Each number is 500 + 40 x the weight over its row's rms, rounded and kept within 0 to 999. Layers, rows and columns count from 0. Numbers have three digits each. The size before them is the row's rms in percent of the matrix's.

# v: layer 9 attention value, 512x512, rms 0.154, rows 377-383, columns 256-511
# o: layer 9 attention output (transposed), 512x512, rms 0.14, rows 377-383, columns 256-511
# q: layer 9 attention query, 512x512, rms 0.109, rows 384-403, columns 256-511
# k: layer 9 attention key, 512x512, rms 0.11, rows 384-403, columns 256-511
v377 110:540503511519526482422508518550526482452466478489528478451480465516482504544446468530489532480524576518435532494566493526505474558492502450553478496546511460532505490521533497566567517517480487490485458544470502563428437453499532498464536503605578442559467559555515498474507477511502468520430607490492518562526501526501501511524506443537458579449490492441454544515455451537533494457564444485445499522488546513473504530490461483482474444482488487547515513497450530484496517472422484407528463475402449503452467424520466498490530436457440548454524593518488525444536505500505536546564508487563499473487479553547529538503475493511460465500460508568509495514548559416503540499545540506497447472510503428372512479490478579559564514447479487510556466467538568405526506458449463
o377 112:547514521494522529524539508605529513494476458556524485493540424505483488507512410501558441501511490499439544554492545442549464501430500581513458527554527531485533467487510506527470581436554479408585570447468501405550549435545503464536557434462443512531474489590517464530518480510525502521570527494466496525508526438512540505486502471507509502490502438513480532577525482500553435417525484451415433448575467519535545528531454537483514460412454487444551477452477458548487517490535517511472442522504484506512513504497487475477478553490535499436534454453472453466498542461532456475519462558541466536428613477601434501528517493447563404515489480474519484540455481598445482482490473472543474457461599447519496543475452441512492499476534446455518483466440515490500499535550424
v378 108:503560455479497518494509560510521558500459516561580472552501515504473486535444523487499469476483521460487557524482478466453557466512497479418526527502488470501502503506551460538457503457519444523562492485514476465467477569464520551497492528425481527576456551440445472528439594526498520500582556478492531543571504437485534436525493447501504469449513530443497478472444525501536500477450473614524532555538579475462462528473542528413488454482481477456457504561520501492519457552564526510488500498436512462516470485449538536488519572513501474548494487423582532502482472416431526503550464482462483528536452435481446484487578513513468497574547486474510480485560466467508567505474520513484483507484569480432485439528497491448531536537526505524547513476480560563481433574573519
o378 113:527502460483464528511515465569562429460463575569513451535477509484422534565478519508492569542465456497503452466513503528402546540516395446459415460488494486580510490493484527489489533432480477502500511523498609438583567454539440555522513508441459561515458531507546498574497454501491495546467509511559460493522480471534467543526509462463558511442482504465518456545490491516516479487472508516630460491494506510463477491502490556549575488496479485400463488483552547549489514547486456432506463450579527483495565515547477458498414492559499455477478470479505568519545482556526500490477507485489552521486456523493494526521482501520505456491526559553469460514451501515464447508500436529506536439556470511465426549424433501481434509537515519538467498529430513429503493416545490
v379 112:499416494513484499477391462544575523466524498544517453547465591451576496529489473485516475465523459522498386517436514557537493504508518462478481489546506495510473510494484503489550493540521508493484439447512506505472493497492448538504488442528552538565466503529571530501544502446416492531514510518480490487477520475467534519400444505508494526551431446493516503609502433524456518493515501497414507516463476468541476484510532493495487522598419542565471483500465491494452531444486527488443526540471459520484507435457481499599509513552510471530466445540546464591472509532508513521462522489444420556531483446492539493486520541435426523500484550464543548469500531564525557416546494483443486530441434476449453524444489499527515516540544432474509474484554526537545562472538512
o379 114:588508480478463479520459474469506542516516443502471464489489541529476492586478485452465500446490487522484524442518546500525473491492540532512506572508476481486538548482544556490525528546513459558501498507504461525438501510566493476526456518450555539463386523489405532597550460521473488478551526531478463501520491481549549499543449566437494531434460526520522428427486501530487513464529472468531510475513510461484487510493481475493482473581436418522565469470517545489498453550493545503537469529489563523519524524494571519458493534438518447510561487483500499472484545455514456427430468519503524423520513461540436544502565476558454532529496484512544528487461488525516504529424547520481482491511557524418488515472503596490440458506533560444496468496575518488484565534413541
v380 109:622576555517531522626410524513461463472580534471477460527495404458535482448446510463502431497506554452500550506496473468490569531508441489531562522536437521578582540508512419470546549501475520530484468479528460504520495620512497537480567515517509479486493507484454483459495538462494516471529421473570477528493424489490528529490509465534538508501437536479522463442525531460537486513471485414541565558414548433520486483567501480447546527468483468488526488495490501505452492432516461522522519507484502528478472524495474549423435425504466528595530515443471563474488498448455477457467510420545456504461546538541491519520508472527516481475499513454473476558562511545485493491417558463491515476509498467522500519514445484512519494535536499540464532512547505571539501425527491
o380 113:584472511509488518515482485531555447513503471466430491492523436474450503553534530551505568506520496526495424480480461434522522554532526458528526496500433478478440473514537575504547480521537515558488475541502531547508503437479526446437441518480482630483502480496540494497426482488547567512524478465551475460567578531440554527503412466546508529515474453567558551482558518552502494482445483544453475529519441485518483408425439519587493461570512479495557471469516434537525600500477508476513551479470464482443498534494473522526456473492453489484527496588527508588536478479465485566439554433494487558564522538541490475414509533515468476491510461513534474508501547501521456581493444473451496523505477436392499449474515462509441484462559560450499503510518518496442480511517492
v381 106:506507497521487504448460431530473493567518569529499514554405483553501483486431477487427532498536539535401495547426463463528498504508474520515422489602464493491464571542449514548458477518468499432490502466531456440520528478508464455444516519449490539493514536535453430499550440495490503533488436511512485537463541448497422450498487477550459486501566502492516498432500444542443466522445434467526539554501543538534475497536539476471491494579448485448503516473488549526528453512510465495510515512547561426467474504450550505424449501478436576465497501555445526450534586472526466440461506465469498476446466460579559533438457537481484535474567447488533509531506452513525465445474516493492471550536494503485549456459523516513532475540523510524507467511498509509547475491505556
o381 113:485506493479496536589421469533450619428515405504525481498437472510530559550528549535495511531535499498580537465495469533549460529485554459461537530483529458515505527450504502556549472484403577517544482498491462487547550422535498505509500548513490486532563514529506498585481515469528483492513522524501507509596455450498543493493504548482440504514448518506458518602509484469446489497478491515455535511526482545522439441477437552508464496468513460518488476545551445561468486506502505483453483511483479404492499545482476521470494505518456503469492482492523523480477405547495534533496498440561483463442410500544414488605486526502523495481556425502451474441491482523455609500463532544472529572567475461497495556516519490490492477503460490463568485482531501488570485529511461
v382 110:441453467412547543568444530481443537473538499496496517570506486541457438444516496547512540452457495390442473494516452555494511457501458534545500491478495506538474497462467479483493543537522489526503463501501567470510477552533515514556472525395519482492569506567494549554542557551545471534475533523570507516512532464444605527526500515493515529497523541514406422469515487525508491368554469517463544430499416501486552422446581500422555520530459489545454531497454492430531490465553480476477542485509549568440537481493527514512464448512461518536510493496481490471581543498595511386549476535562515494484466489554497444506471468529498526528475570541502484477454479519571524479510496536452502485479392472532483543507384452456474466595513554505528455488546529485485522552427403
o382 115:501485479500573539480532439506489527537519437524499474455542495542537467523430460488507399453543486439494545560533406557497444420486537539481442481421471492523526538518487515505498494418546550487524468523459461457565504495518449526504491426575509518564452547460586465507442504468544548506500610472414440471444518484451479493480504501540580517519470558585492460457525528462492531509451502509513497477521479489513516457508498576505535497483515539544520542482513503521498580453499586516501413460540518496478535546418539508523509472505530536458481503556411539585483439491466468463372544519523504511583421518520485482557478487489489516512479430438486521496590456549492518456509469506506489530493536502411466483523556448522558459475436531515465465571460525441504532493446494
v383 112:498551465498466488587462526459413511559510473515447520535425546525426550515482594525510497547455483591526478488553497541592439552514474489493548523571489494471537491468492525395458548506509509524518518537533446558508552459515551554461473420522558514482457476480509518520476522551439426507504584498537489455501519434478472457492545440509410537538413448512453547538567526455445513519545519608596495462427543465582566450507458532443508555489482544421511504492417580539532477490433509514490482508506504401495559547507487564569519537550439478546498480505496526522531472464486504508492497540416492457446497505539472482566520546533539488503482523476459525532524465447486469498552523520542467544469524453500480486411422458535512467484539476514452486435480562530503488524510521
o383 116:526488488528561413487495441489496518556502523534560508412485495489495481454532454469461529467511568443591445474523588478470557519546565455463494448539487476555543460525471503525537474552485482466522490442497461507519459481505545549464459495561475427503466516448495503538536487396475451531522533438475494500444418440455522504475520421545540431546473533471526471479497450536523489513559525449452485401502459508496487528459569566468469534507515510467510459470490505492520548533494508398526505517480449517562441460483454532483482504478431511493567506466561447524542501461513523574455435492609488464563491459483520475492461515538525500498510477500436446477485533499507511397467474505502518483463558461517489503509518488507535504417506456441406443573520558522469534523504458
q384 105:508478462483451573493571462545548500514494462455481473507414491530496541501453487546513602545545467479497532512502495508441457423559523498491468527476575374505457529498522434480507451540504509551457522468511507444492533507437461523540445495586494525523501515538540478481553478492471513485528521468383586496446536500516530546547477533530476466505489475469564530541539466445538465549524490467504574485453461508432547484531538498359552527549545578453533459491483467453521483454541467489453488491504491460479462420495538446439502543488538507430462517514551483407478491529497467532498595495522520464458482457516547503584572516521462439501547522526569438488510438471487474532447592518521461502499518523536467483435497506499475507436550512501493504523393504505506408479454548
k384 102:444537558449513543550577488425474552517476502544496546561581514499492517521507570494561486497478450443441494519481464547495442494486509437490501477491515460500561441499396526526505477542447508554472481515497546490492492553514532574469407506478559434562538523563489424473459494381483468540473518431420550511488582452570487439475511473573443444503507474481534534493497475507492481514577480422526519452493408499482445514523516490498497502474487497499563465424554498507511526406488479478474467543531448491474464435523468464561468526552456542493480454487515475483503555526492467484483513505508559445467479464464489472515548534516528505512543472494538507487517538502537515515491505524474512475482492453471528522527533549588528547419562507548451601559530600449492381490461459
q385 096:473470551523503481495525485391460533496563550518548553514592507453555477451476477459461500449545457556553432486463481418467434532378503478572482541559507556537530521531481516490470475517540539473539506480578417477500432473470502530508543527457485481488379523521523485440519520438495540438533475431485572464516482498492492507523485458561446528514499502546442502423466477482550534415570442514430573506563477475495487454484544474533401507465488548501505520497466558483505506546526419569490503456515513516550495531460527572503475527517527469571507532471529496531507428452489509482477478537460518517506461506520480542425539577572458525500444511549481483511590474518466469538522573471471433528579493519493445456512544530496474458471542497455451508478551517491494478525397482
k385 093:517484519445532467550442449481542465525458512453554570585522542495526451545474473516545536420557473521524586510479496481484510507525437554466430522473475453583550458480545487547525456532531527506518577530506418448581467506511534500475433489527469468539432566515512567571555480537510444540571412474490563506560496540496521562562520536509468446512534466517545524561476503498476475554536539503549503521518487495478555469471535534470467565556547500474493510505510571485509502426484516486588508515502503491538438401509455568470553442479426532515498473480549504448502534526490473538490529508470527532478485458530466451455475558526527550529426525475560495506472495477469458509517567460501500502480556485509524482505431552473524503550537526482463505490496509482529492490460469
q386 098:494543579495505527525525504569459523455480578536559487439471434535522516462517538443477550488528440549519495525563498542561564458553507507548499493448493510499475512479628430498499448564572416451569504471435539530531484454522459513412524465463434458500446531470548487438475463550450484485521423522537535460528473518558559461542510478406423462500469530442483490520449490502532462421512486520472509523491475500496554571452518453518458522482540482478567445450501481473500461479566452478503530456460483527530496509474565523528482584449428461517544442525501466508463563535460510506480510421489470503523458499530439549543494515488481519545482462434559468508491480577477490512467471482515524522558555497537519500464488492571571470474493518480496452435476462551518501473491495
k386 095:551502501599424528524497519593512515511541483532482528452489466500559459527536505482558497519561519389495539507539472605461498558474547570515547435517434556510519558411491492498474571521529478451530552515541477520564495430478540446515461555478464444482484508444500478574486430523551549484440533518502522419498466482468523486449479515553515537502537467498550459519477493520506557481555480520483503545457484550446467472439481576521506595490502523447518514456503527507530496517579510509496520564512491565493529471560522437541490470489489541501560523507461442530477531505455532494424445446470492478418552435469494468457510523543532533542473546519463521518494514523487490433461445566491539415488478509545510478489490484499476510467468466533515495476527435622519492439452443
q387 106:518543450498457531406595489491505450503563530467546516554504512493538548482483430525531513506551516523496428529493490514492489394426571474509494484528491459541511478502458437594497501523470429537526511569540574495510464468529501518510532492510432574530536470473492502496480522586461453498467424475500587564473543560549524509487530533454493553514532516535466497559505467545549526470547511523371455514476593567527497486571560476499540476534527469465462484559490543455496566553574521550553493521501492493470503451514537511445488482488526429489474522461552474473498539482472550486538511504479490496481461501528476586469529489568481494462479483507529520520487454527516530409531513527504549466528517525564462463489462444494490519477518452531526479500433528508492491509491533
k387 096:538509509516501485502477522517451548555560544515500518505480509527428490511481463548504497573514535478505542402456507521481483475599484475457448541564488498540472446576450530509544482480512507470531538461476455559569468474475480524543562576498461519555519502515476537506523427500550488552510487499478557470499536499515457595484500501420488513547568478487406503562502503502600459461477526461586535489514515542497544558479492467434569532473423484489539444538495459551478417474414450577512506472440470500542494520460519511538391534503518522523570555529571463426539490572434522542470465529471502522526560433525491456451484519464526536501505482462547491558492538521482470519463504460467435485413515536483542508511471576550464567487544476570419484516543552517480529561495494
q388 099:510439465472551550498516491459559538491515492443551457466488530536448543472515518520541521495449370523468531501458549566530476459521502548438496485451479505447488449543482448475569493517478509510510481465595505495504547500513501466524501472494545449495498534457406515482452490472510534536550487421475445527479505503466486498498510509507520513536495522458503510582597466555478498457484498539418550513460539439566546530476438483466529445455479483551488502516519418448530501519461509488508513460495546501500457559509557476503517491513479497485495518459512521460521490548572469566556529488477525520480480496502521508535463500515458519439395580497506482605451502484546545512457492557513507535544536488521495497529488521478548409519595483487479522486525479543444483492520550
k388 098:507482545467535513497542598486488498510445432503520506546529429479455413475540479447454458532459424518488452567527437493531551496515524454501458451479467517506446478482492505509560521589479494465517461514522500425481536542497519419503504435464523499503516512437558551532521578456519518566501480520528550568517610526486546442511471486520458543514429399496526496555533540537517498549434502521436437517466523513466480491516492451553536498500510447500508557547474499448535522489443475487508573486475562501490481531465547486507496438586480489479457490448472562454489571487469497571523513478484417489559530571509492442610519465558546538460470493518380475531496509510439503556496527459528424479472504472461482505499514499460476579452534540495460475552487515527466537463498505
q389 101:519520487499473543536532500446436540557503489505533551469557427522510510435463490508495473544528497527463480530524520487527473566543526494509545495516552504546551517502488468499516522550464588478547518572503436488484516481529468581461515581492499508494466507468538474505491494488502368518526464522497474510581511488464480516480576467523493475529476492502515560518493554522463413504515460489458493547515574508516511508497513528503471515478455507423456401545546490548467511551604517521512451511486504506487509538512478518505499519408466499520531496521515532447483566467528541525482473498416520485504536458493543463475384504565532496586560480560548490424467497536493487476468546476512506542488551399554538497455588546482512445442403465508449504455511478487529499550402512
k389 098:531442557506472505532524501510498522571449521541459496473533493478470523515474514483490422488506593490465503467455523508539491531453561514468501426469578510535559446480478458517475544517443494458462521590514441431526462472531442577583573448495500563547467529517463557501452456466529504507473514478584474502558527495461505466517421428465545469511493510473532531495427433522520510507500508509495572478463523516529475509515471517496390529408549500579474504531536503595496508527442497503492501553547502481487455501511551432522489561456453521542498514475505598538435537522461484414457520553509521505580476463453474522459444480527476545569474515505495463552508501510491556451457463468517490524420518421515539497425456467568522450491501504507514431455553579525484507586512480
q390 104:492510571514432476574583479500507530456503524449517486433504472441422568484471469518475535461497571534575467466562497499458432451429463453527511499510523447453537506524470523482462503554515501513585495463433493478530468549548529525493562441535428408460528504542503450539596470535531494524440483491507475471464499531530450476532388461517414465437485487514512488509494496504476500508447440551509525501512546528571543462506521474534526499512426480462458488514513472506425458472493433458384497477435429494454468488492518547495460505485547504548490539482516489484465534552467521519438514550443525469509457423521537556609500558502528493569545479498578494564477456525494504488466418489541552509476502499526482529545433524454460484561491534515474409493503408481445416508496489
k390 102:523489452488507521456516551406510520522509509472503425535509493556554523558499395464464436501598480413528547445483544571485499540499515525470472503475495521541514442444538457547526435512503526427529479508588594467512523475522538550522542466443512516530536467561510475460438460528464500569408552494554548445523511502532480649464442502510442492512540534521451458537552479501565474489466537463431469583543488427508526487420430521424479544504522564512448542386398546518441519480466555483450544589494451495500576483507523536530437510523520585456571508476495487494457468466495469506492509483505431529464472495491522497536501524457467534570465453440529534517493551515470456448526509530474520545505434482550519417533404530475426445482505494484477503472566508481496499574562540
q391 098:479419520489501546547489555459565498481473468463455531504502528502541461570502496468492473504455530488463427482509498464509457577541529528524443538481508485517471526546468475511603519485488473556492566438591506527427488472496415557513605488467491491476459517489506475510541478502570511544509487502524522511552494497507532467488542544580503497503483441458475436471550524479461511518555508477537451452572529443440484569479461487484552531517439513494471498472497589457478572493427436495502495489559513498514478444564479472465545446589480607549500499531554482486520500573546472508530502450470583519501548453561489447407506541506514490482456485454511534489561435525544505447478605503526508479521418498503496450505540548460453475526532481514557539558471418483529476518503551
k391 097:506480540463488449501588488435526520539489496500507491524506452451524498529553479507527517522514514473436460492471572359478431514517526509582507533513489480455475449511523482528523484469484506556512515501494495578440482543483503539483551533495502492512453488443521522475507553555496475558475428548551478481576485496486486483448482488453473498383494495525506451526562547475483484537438587521519533481467566501533491502486487464453560568464540535504478416515566506461564566501537415593515438543467531513470508552547535520474491513536502454439503432468576504489455570529552432502520514485457523434472459526536522494504444505450559475490561497498429589496531454487456494560530461463491477485467347466480527459495579506464485565492518520463486526501529588499569502551485509
q392 101:443501498392509558524461446473566587455462474511428476467439444541438481517397521540471539424488493532527561402544586527472452527425485546504521495573504481501502468506545486555478491549510433465494472537533485545523590517495455512487539557498471435532493489497435491503531478426500484462434482519545498479475504473466469516518518549527563433497535499543488510470531522426467534450547482442457554458509382488465505470446591424521517548521462469577552500528498486476520429529517449543546444543491452509523626502478521497522537503513563510466536532476549454477517457496487468468542535549457575558525540535456502530518562518526481533471538514503459543439442535494485523478471482544471510531523534584547555498571509498455538533517500483514512474525488498518422514466454465
k392 098:436588485521521507451425453451474482523541404584501496612467500507503518497513492501526476444537494540535511495470533528446506466442516462521467496493508475528569594472500482549588519520486506488462480512485484468459516519509519441436481583487584464445562473545584459433462483498536522454501537440538510515509511484460557474472534511485535467471524425598459559381489487488505564581451498551498529516493525495441555462468514438535495439444571497527479569560496425522545541497512514541490516502502510458490517521544511510462499508544513491455551500515519575522581457487512495496483546482476525522554470503528540467521496471519541508482500566477546463477541502383453464435411488505534486534566559555494507515482538462497516457487535498422428561523448516552531487547492496
q393 097:568534534588498487421570482566521501527490546515455544402493524544525510530489497481443402515467523521469509528499546472565456509538518590508481561526477572461552487493524475531481464614442523406470579603521497482532535495578492497535487552578457506500528561470475493496506550547491522582510486563476503435486563444479528531492510536527503476509565502519484523495470434557493618508468556486496535487485470504526549489504527572531532481514497474559536476555512524469529548512468610468549516502548508573442504538379482543492488500489405494485496527491532502483484536501548528479527448485503512502508571489486546541441505418501509497468493508572586524481520559494529506476469488531463542471507371486494535488485515504524467587519536462565480582437531514498501493486488536
k393 095:562462528454536443518444481538462492515478469493518534430502469549522473500537451464470489561527504563489513557607503487431497462534474478525520504477423542480520493478565519576500464525500476514508541510486489472516453529528445478387491554575499522585524417559500522445471500571454511572453583514489505475552563481457533471529480454501509500496529520511425517527454531501452430502463459491529552477484508479563490547492538579518534509450475452492473427532467452502513545504535622563530498548481472498464430513488463505470499576531514490506496485584442533477459472462382544543467443487478513546496547533526499537481501554510483599488524520512467541517503571511492479433535531495492469487476417550473497544519495482530507535525530588511518532535552472492438494505558488
q394 101:512523530552512516476512523456572534468577459518478507520477455558537570464525439489478549602528495457496479556516460472461523485501533526484512447544498473515412551567463477539521590437424534492531541508458477470479527517528550560499506521436446429495560504513597450537477508598489481554489522500478533448504517500462434547550548491478520537501494522557497527425480455538528468528518467461458527530491541561494538454474560531490559590501536539492496490564402476517488562508568564500512477482518481452533560518452464524527534513509501516460497510510502478429506516512516531461471439484551464584545542489535471470492453576525463497444483516509509418525524476533514382519500499591551566461483550579505462476537531521544526525550482497558453426438485495497534412503487505
k394 095:511462495442493469448519477498557449580564475488513482556493490441445561448446477550495497439446490494506549497571508490512540545509555508489443494545486532494407441543471419508406501478470484520482467420515493550472501529533548480558552550454469456478552497561534486543503571515436470525465461514464541521554500533511509501487513420513541527476478461494454474424540417542556533455526471490428541476542480453491483507489415478494462548522553500459432470549473528420477548513579454527446542558516515478472504493540384441534462496500471490506524533485428501496473472442500488481476508473486448528535482537512512441557514480498417496497486504480490502532522468414473463531512502412550484467532426503488528512541452537532519548463510510491485502500506498602509530413531477
q395 097:467468521508496565535506463449547537529572466527431515441493598497498431489460476580466522488486492444491535445460448533452552501480501465441532489561496501564416458526492519596467490514443550530474511462567552555489473479512492468569498520442523486553545484550504509516474514525545526532454473517542541505560499492548477444575452460503515511501468486479535497489436489478444561517503547469478462559495534387493549530507462475544494514454487456498567541509547518538549438469530554519523561477551467455547457458467494461453570496518547555501462477445546415518567478596471484549492477553525555424481449406557481496490542491552467535546514445540476487485412437447537522559466543494504468484502503415561433478501468528484488453528478477434475553521478499514504471484555484
k395 096:414515402435495492475473498508440592579481420463504461459435512537511509570473461498520451499465480477507482459489447472488480533531573568472511501422427383452460458512440468498561475457556470563480513506495470485501531489404561587502511484460510489472532555525475511481501494524427513548520471466498472516502496476492463518549480503506472574454460456522488436537558434515512445490430470546501577503516476503527482525486468472442456513559557511477529494523526461500447511444479496486482607508533501490506556502565471465406475545482530489529484471471514428503483490548496515571496499504539530506549471476495555542487488512559567425443535489507440487514549435473527552513513554515502492417503479462502527471521540534497440539541564487489466460559489518512441520487580530
q396 101:520470503587551419498465567538572469511521520512520538493524459476572469487551444450547540481519577530466451513436499505513521547433528476459465471476464514438517563453529556422510545460497465492493494419505545519552586462507541491492485522465547472496515527523567518454480534561485486512515490538508483473470484536531533449416470500517528498526468473573544493461582539552506559497478489496517503529507499543525487536509507493506458449487506552577517477602467491576511515455492469454426500441443445518527524514519522555505536459467447478548465576523550474570489459557514424519464569520443477488462511572378443571471410560502540495507471506515477516522496489503522484514519474570553586502485481540397574462541549456479507520539465501438514548512432489479428433495577525
k396 095:603486465520579501489483467489519464511452489527508508491474553544525455513457556515476429456478542466520475501457506480574488533512534434508501447448525483431443541441606554431487565520538448402541497560483554485503439504457479538474554538473540460536547523474529466426482531501462501521518487474613494535498562485525503441445470483508472512506522557528483475454524530540466454510500495451537461572458471468484394498520474533563547516578456480474479420554494538525555536519484513544410543479480474487558497524466527511562564474533478556471531533471443432529507524459555443513494523528523423468465542472503484503534468523487487507503517524513466430477493465498446537528520461447548527469552471576497479494483483499511514472448441433415493480543496414494526567455480503
q397 098:567484530385474527555526413483445480414560451531479460498504528429521547485449496465519473538476494514507544513542582429571448534424497534468527500544501485453483505528492462540485486470452514624496496508481447485470513543520503476494434533488567486494448507535512489573482496589443505500498510517454508498526479442489540495490541511500420482520430496462509598473456466512421553479480415458493525468441494468503527448440527465507521532493504517509495430473543550553516396452492514489503505507450480509505552502489437473531406489501487468477528516487470546500426485475471534492556533526520498471469459465548409461417604461550548502465509434508594514531491453431464493463518454526559457486513494496512507491485475538559512485502409502541433504462487475489479554586485540
k397 096:446478580503478482510520430453467490526573613545564446516531555497563388476507437479474498528528503465533504517486527414521467466479471506500509436459534443540622530500498475517484441455487534524525503474462439454491488568471484476468514543507482502466502534515460523454442546560542454573534474537480497449501512501538481512533492513569516515608538520545574496502508490475532541472510433479556528571499410523510476550480517506522474549463529478533597486495475518569507471467484533472495439463403525463488487498495460520489443469430493479484526523408534543524441469482552565505513539443505538446554459526554530438482460451421520496429526500457508469531445513490472522560479544504484526503462446502576509498503486509479475467494545541442441527559534457532537461520465492
q398 097:478490516491419525481481497462505561572490455543487468523510509564498497556546532523506479494538510468582555498521487556463487463531509513504476509443578502536537394505544415547523499548500526547511561504465467567516572512491519508473486546505522440517492508504457548591475451511490484437444575464475471477490466515562549538450595567517522545515490482498491528523487469505455578553480532538471540553519476505407532404499521514496502505528548505466476388533484506515522545458501471478509510585460440458550541505552525502470502443447543487559420534498500425489475543527520582460484456491547490511520528508482569425439507450500470482500533467499467512590509479452510478517536502565558411553447468509476440493523540432492536519466500494444439466474478501507503454445497514
k398 095:468455420488552516457470493505553566553520482481511460478469493537471504468495493445529451510545547512470457456554561481510557477472503557505532408517535583530480557597492433475522515526563460540563546459464489518513519553546497485543504469444506429480485486517490468498527504486505515544443516492512581482501521521457534500551521545502475504463553483493502534504533428529515468457492459449551492550538555539487592530497481437535470536490490471472487513539464470517508449526446538503546494545470515516474510487552494513453444507499464522492498472466477457542476567504534473548518449498534491545564526535519552513558509495477440494486519506496461457492461509447454537560518517514506537517419446503558493536459560464523542554533516485512514503494550461534532390462499451
q399 100:522484544503553527536532556500586541458458453537463542530547474431500521514487474498537512503547518441458495429377573390547546509555499500530463501479474475485492465537532523475506510560480524564437470485601448570509579429489463502531520542509425470494525496477417511503452487513491510551483466486494499429510441496437542530445467519490512556464496492530450462562502516546529430563472572530527491490465516523495480457508489421475507503467524498538491519511464510476528463510522527508549448524523589532538496444515573506425501561479482455540498495484556495503458592475503489519603523515480575532507526547510481544569442442505500435521462553478535420462504468486503459452447461460393508482492475471442513408514561486527568516465508503430499441494479562503502533432534469
k399 099:536524473521445492514522546558478508512460498448504499433410474461463567496443511554497513479466496461509456528467465465523452547529540465455504475530479467498456566475490477490517464527453502484489560512553501498507478504513566546553572556439504481455491475522403517460471465495423470526473524480554409523509466472526491483523469502470540462500518509475555564554544577488573470472566551508539531486494431540524525505470515513528495525459509462465515545495515476528539560432560517509463517458497513502571487503482487513547544452509579394494509443491539531524453527561518483516491438447532570541471567484481519507455493537532474515602581608421519440517568532487483515463436431512465485469540478464542578538475487562512440473473477598447508533557524520510490371474549464
q400 100:549509525485418501547413549523538502517494535480470486495553446521472508491447464461507476495538474484460510501485564478438439469448481415478493514483448498504515499419500521394471543482515526491542509551440517511508431522481436497513462500494451487466441475490447558526485511545504444470546539456458509488558502501482506486503455490452403461460570496494476476513449493505579497578588522531545479450449494529530501442491421609416465610428513554515562537472485496498400477550492547487521574518456484443552478526510455451532461465486468487462493557421416502567465522573471505476458480473521517425501498512436479529454426532463545557476493541465462493544453509506534492496478422448438505506559496526531496589479470598586528434540449481498532541471536459539456464475495513
k400 098:458521474470489521536494455593485488471450512452514492459531513482443429443571471568462497560470470483495543517527562534460511577433486420436480578511496525544523523390552474483516443497476491483557465489462512490508522504516465476526495511478469545467520479462478481508505498472477496422582520532480455480525505539443477509532536522506503503555541497464509536510613558468613467542486477520511482536462486521524518497515426513456471563532540556495571532522459466462420460595538511491597504508463564468531511573522514432558489539480483498523488559465391484527581522548485433476496456521492502522438520477526451496430529543504557505444541541461382474453428578459577481523508500506518525476486521498594505501535471517546486483521477512500523462520512452496503554574503456
q401 100:532462449466438546566504547449488582467426473470416509523529603546450498479546515464511564526512493505497525501504492568530519475517450517446471460499536493519379568487494483507455461495568452588570482464465510483406456587547501520475495412532481559500451486464547500516602450562451473569493487490450484541485507493625475450486469497606497429481549458558504561451611531462495558493555475477496562505552535475553490429482519457524492552572452510499482514486462513550480408582484522500458528502446582533444514488481569544510537510464502507525476572479514540545493535443489472543475521482537419525491497507462469431407519542424539488518476458377459541498484490488478523460512454460525465504519474532510460484515514509443465507449469472453504449465519504531500517495524517
k401 095:549531494536468528493510480541475490510509498447545497475546425505555464573524487509529493509533505467457488490498501511470427475499456486498552503517487621413536519485537447451518573535567543533558454496535568525421550481519473528483539456489582554457474493474505510492466532541447514488539507558453435478527524536586502531467506485540478572450567494574531472511561464522543533420436483557512544483568468445453519490443491497500457561428489576548490512427557545561492520401462496508478587560474502448502542509524510488435457429491529530549529485432458533457541507492466461441474545513481361487536480498467502518492552467492502516526443466505494500530500442498484505500537446476458504507427580498475527496461540450444514485432466513481515600621489506461489523506494517
q402 100:496457471524535554547450482463508556526516570529561554559427525520507510443526497517535507595484542485469599487473597511515487489571474478490478539539511582527511495477538516411499510529433485588479527469455577490524521556424409500478550469555565508470477435489531472525537479476455476449471546457557470533539465524406549499475503497550513504444490530524465543519485496489520466483568550475487483491509499452574532563506487536562488533515474472537561518506553435593520524499492451457471483500556542480475491500471445516472501492540479555504475583509497554470551504560444465541469445485466518449538511445464447479558498474440484467490493505424460480460560445427489465560499480545430474545557513490502443495505530492534458529534464451544511485511504563578555507448511493
k402 100:553461533431510546482414458449498565517534472550526561496464475451582493446439519487470539531475479493504488493468499514420471517517529456495515531492511554502436545492554473442524468509471532515524478458507497449544529501501410524446531475622497451515460514555479492490488518528470461539480515466472496553478534502455546425460493542472499500506510576526421537498472487422525493458533531521463525504446498554515525533513518521542512537444481456471568582467560437593464571479545527500531508541482458546449538492518502430476502541504474548577482492478470516541541493490509474553476493531484444548490545563435517469570497466458527510423501500497486516420488473480517562492523518507567515541552526515463415503558557563617536552467476488484513571498538476561528518432525481
q403 100:429506499473575428459509495536473512503512452432447432503553500461518507515517467541520449467534465400518521507511478463435455611521505520511466469530426472482520498543552532553550509549502525495444479475412469460521457539510527588503446427504473434446512510489519464509539533542530455564498509519519504445446445415463486445538528474458507503485474529554496481497544529466399521502536498533527504435579548472436496431494544486455434559559534555520509547515512451471576472542516556492492443485460553485408509458490507520554438480585476463486538492473494499494526446546529493518468525587504437494476463481435483504562583519513491479516514482474484573430445439562502525514517490497492443461486481517460446546474492438526511515433496487470504493492463509493486410492471481
k403 096:488502510464577545529547420534495512516510551515502495495513493476512458583517483595492565425574487456467508504559486446568542551476469534506476506507510407464494460458572429446511502495531502534488457404528490479507553524527523474486513416474531430516531503490506524526565496511498499555509591520459449541420454446434503512532475525563576516493496451525525519465528505475414531543543482499484591445533527453478505480503478529493510513473527481480558490539514474502533443452469479446469490536479436371528538568533577461495492539445559483531486450476550422459489439462530487456446567492595460514533511448456516475528574420487454489485548442492507435458579544564486486490522487559568561500507426580499579517505453432530469550562535532409491498512516511493498488504493522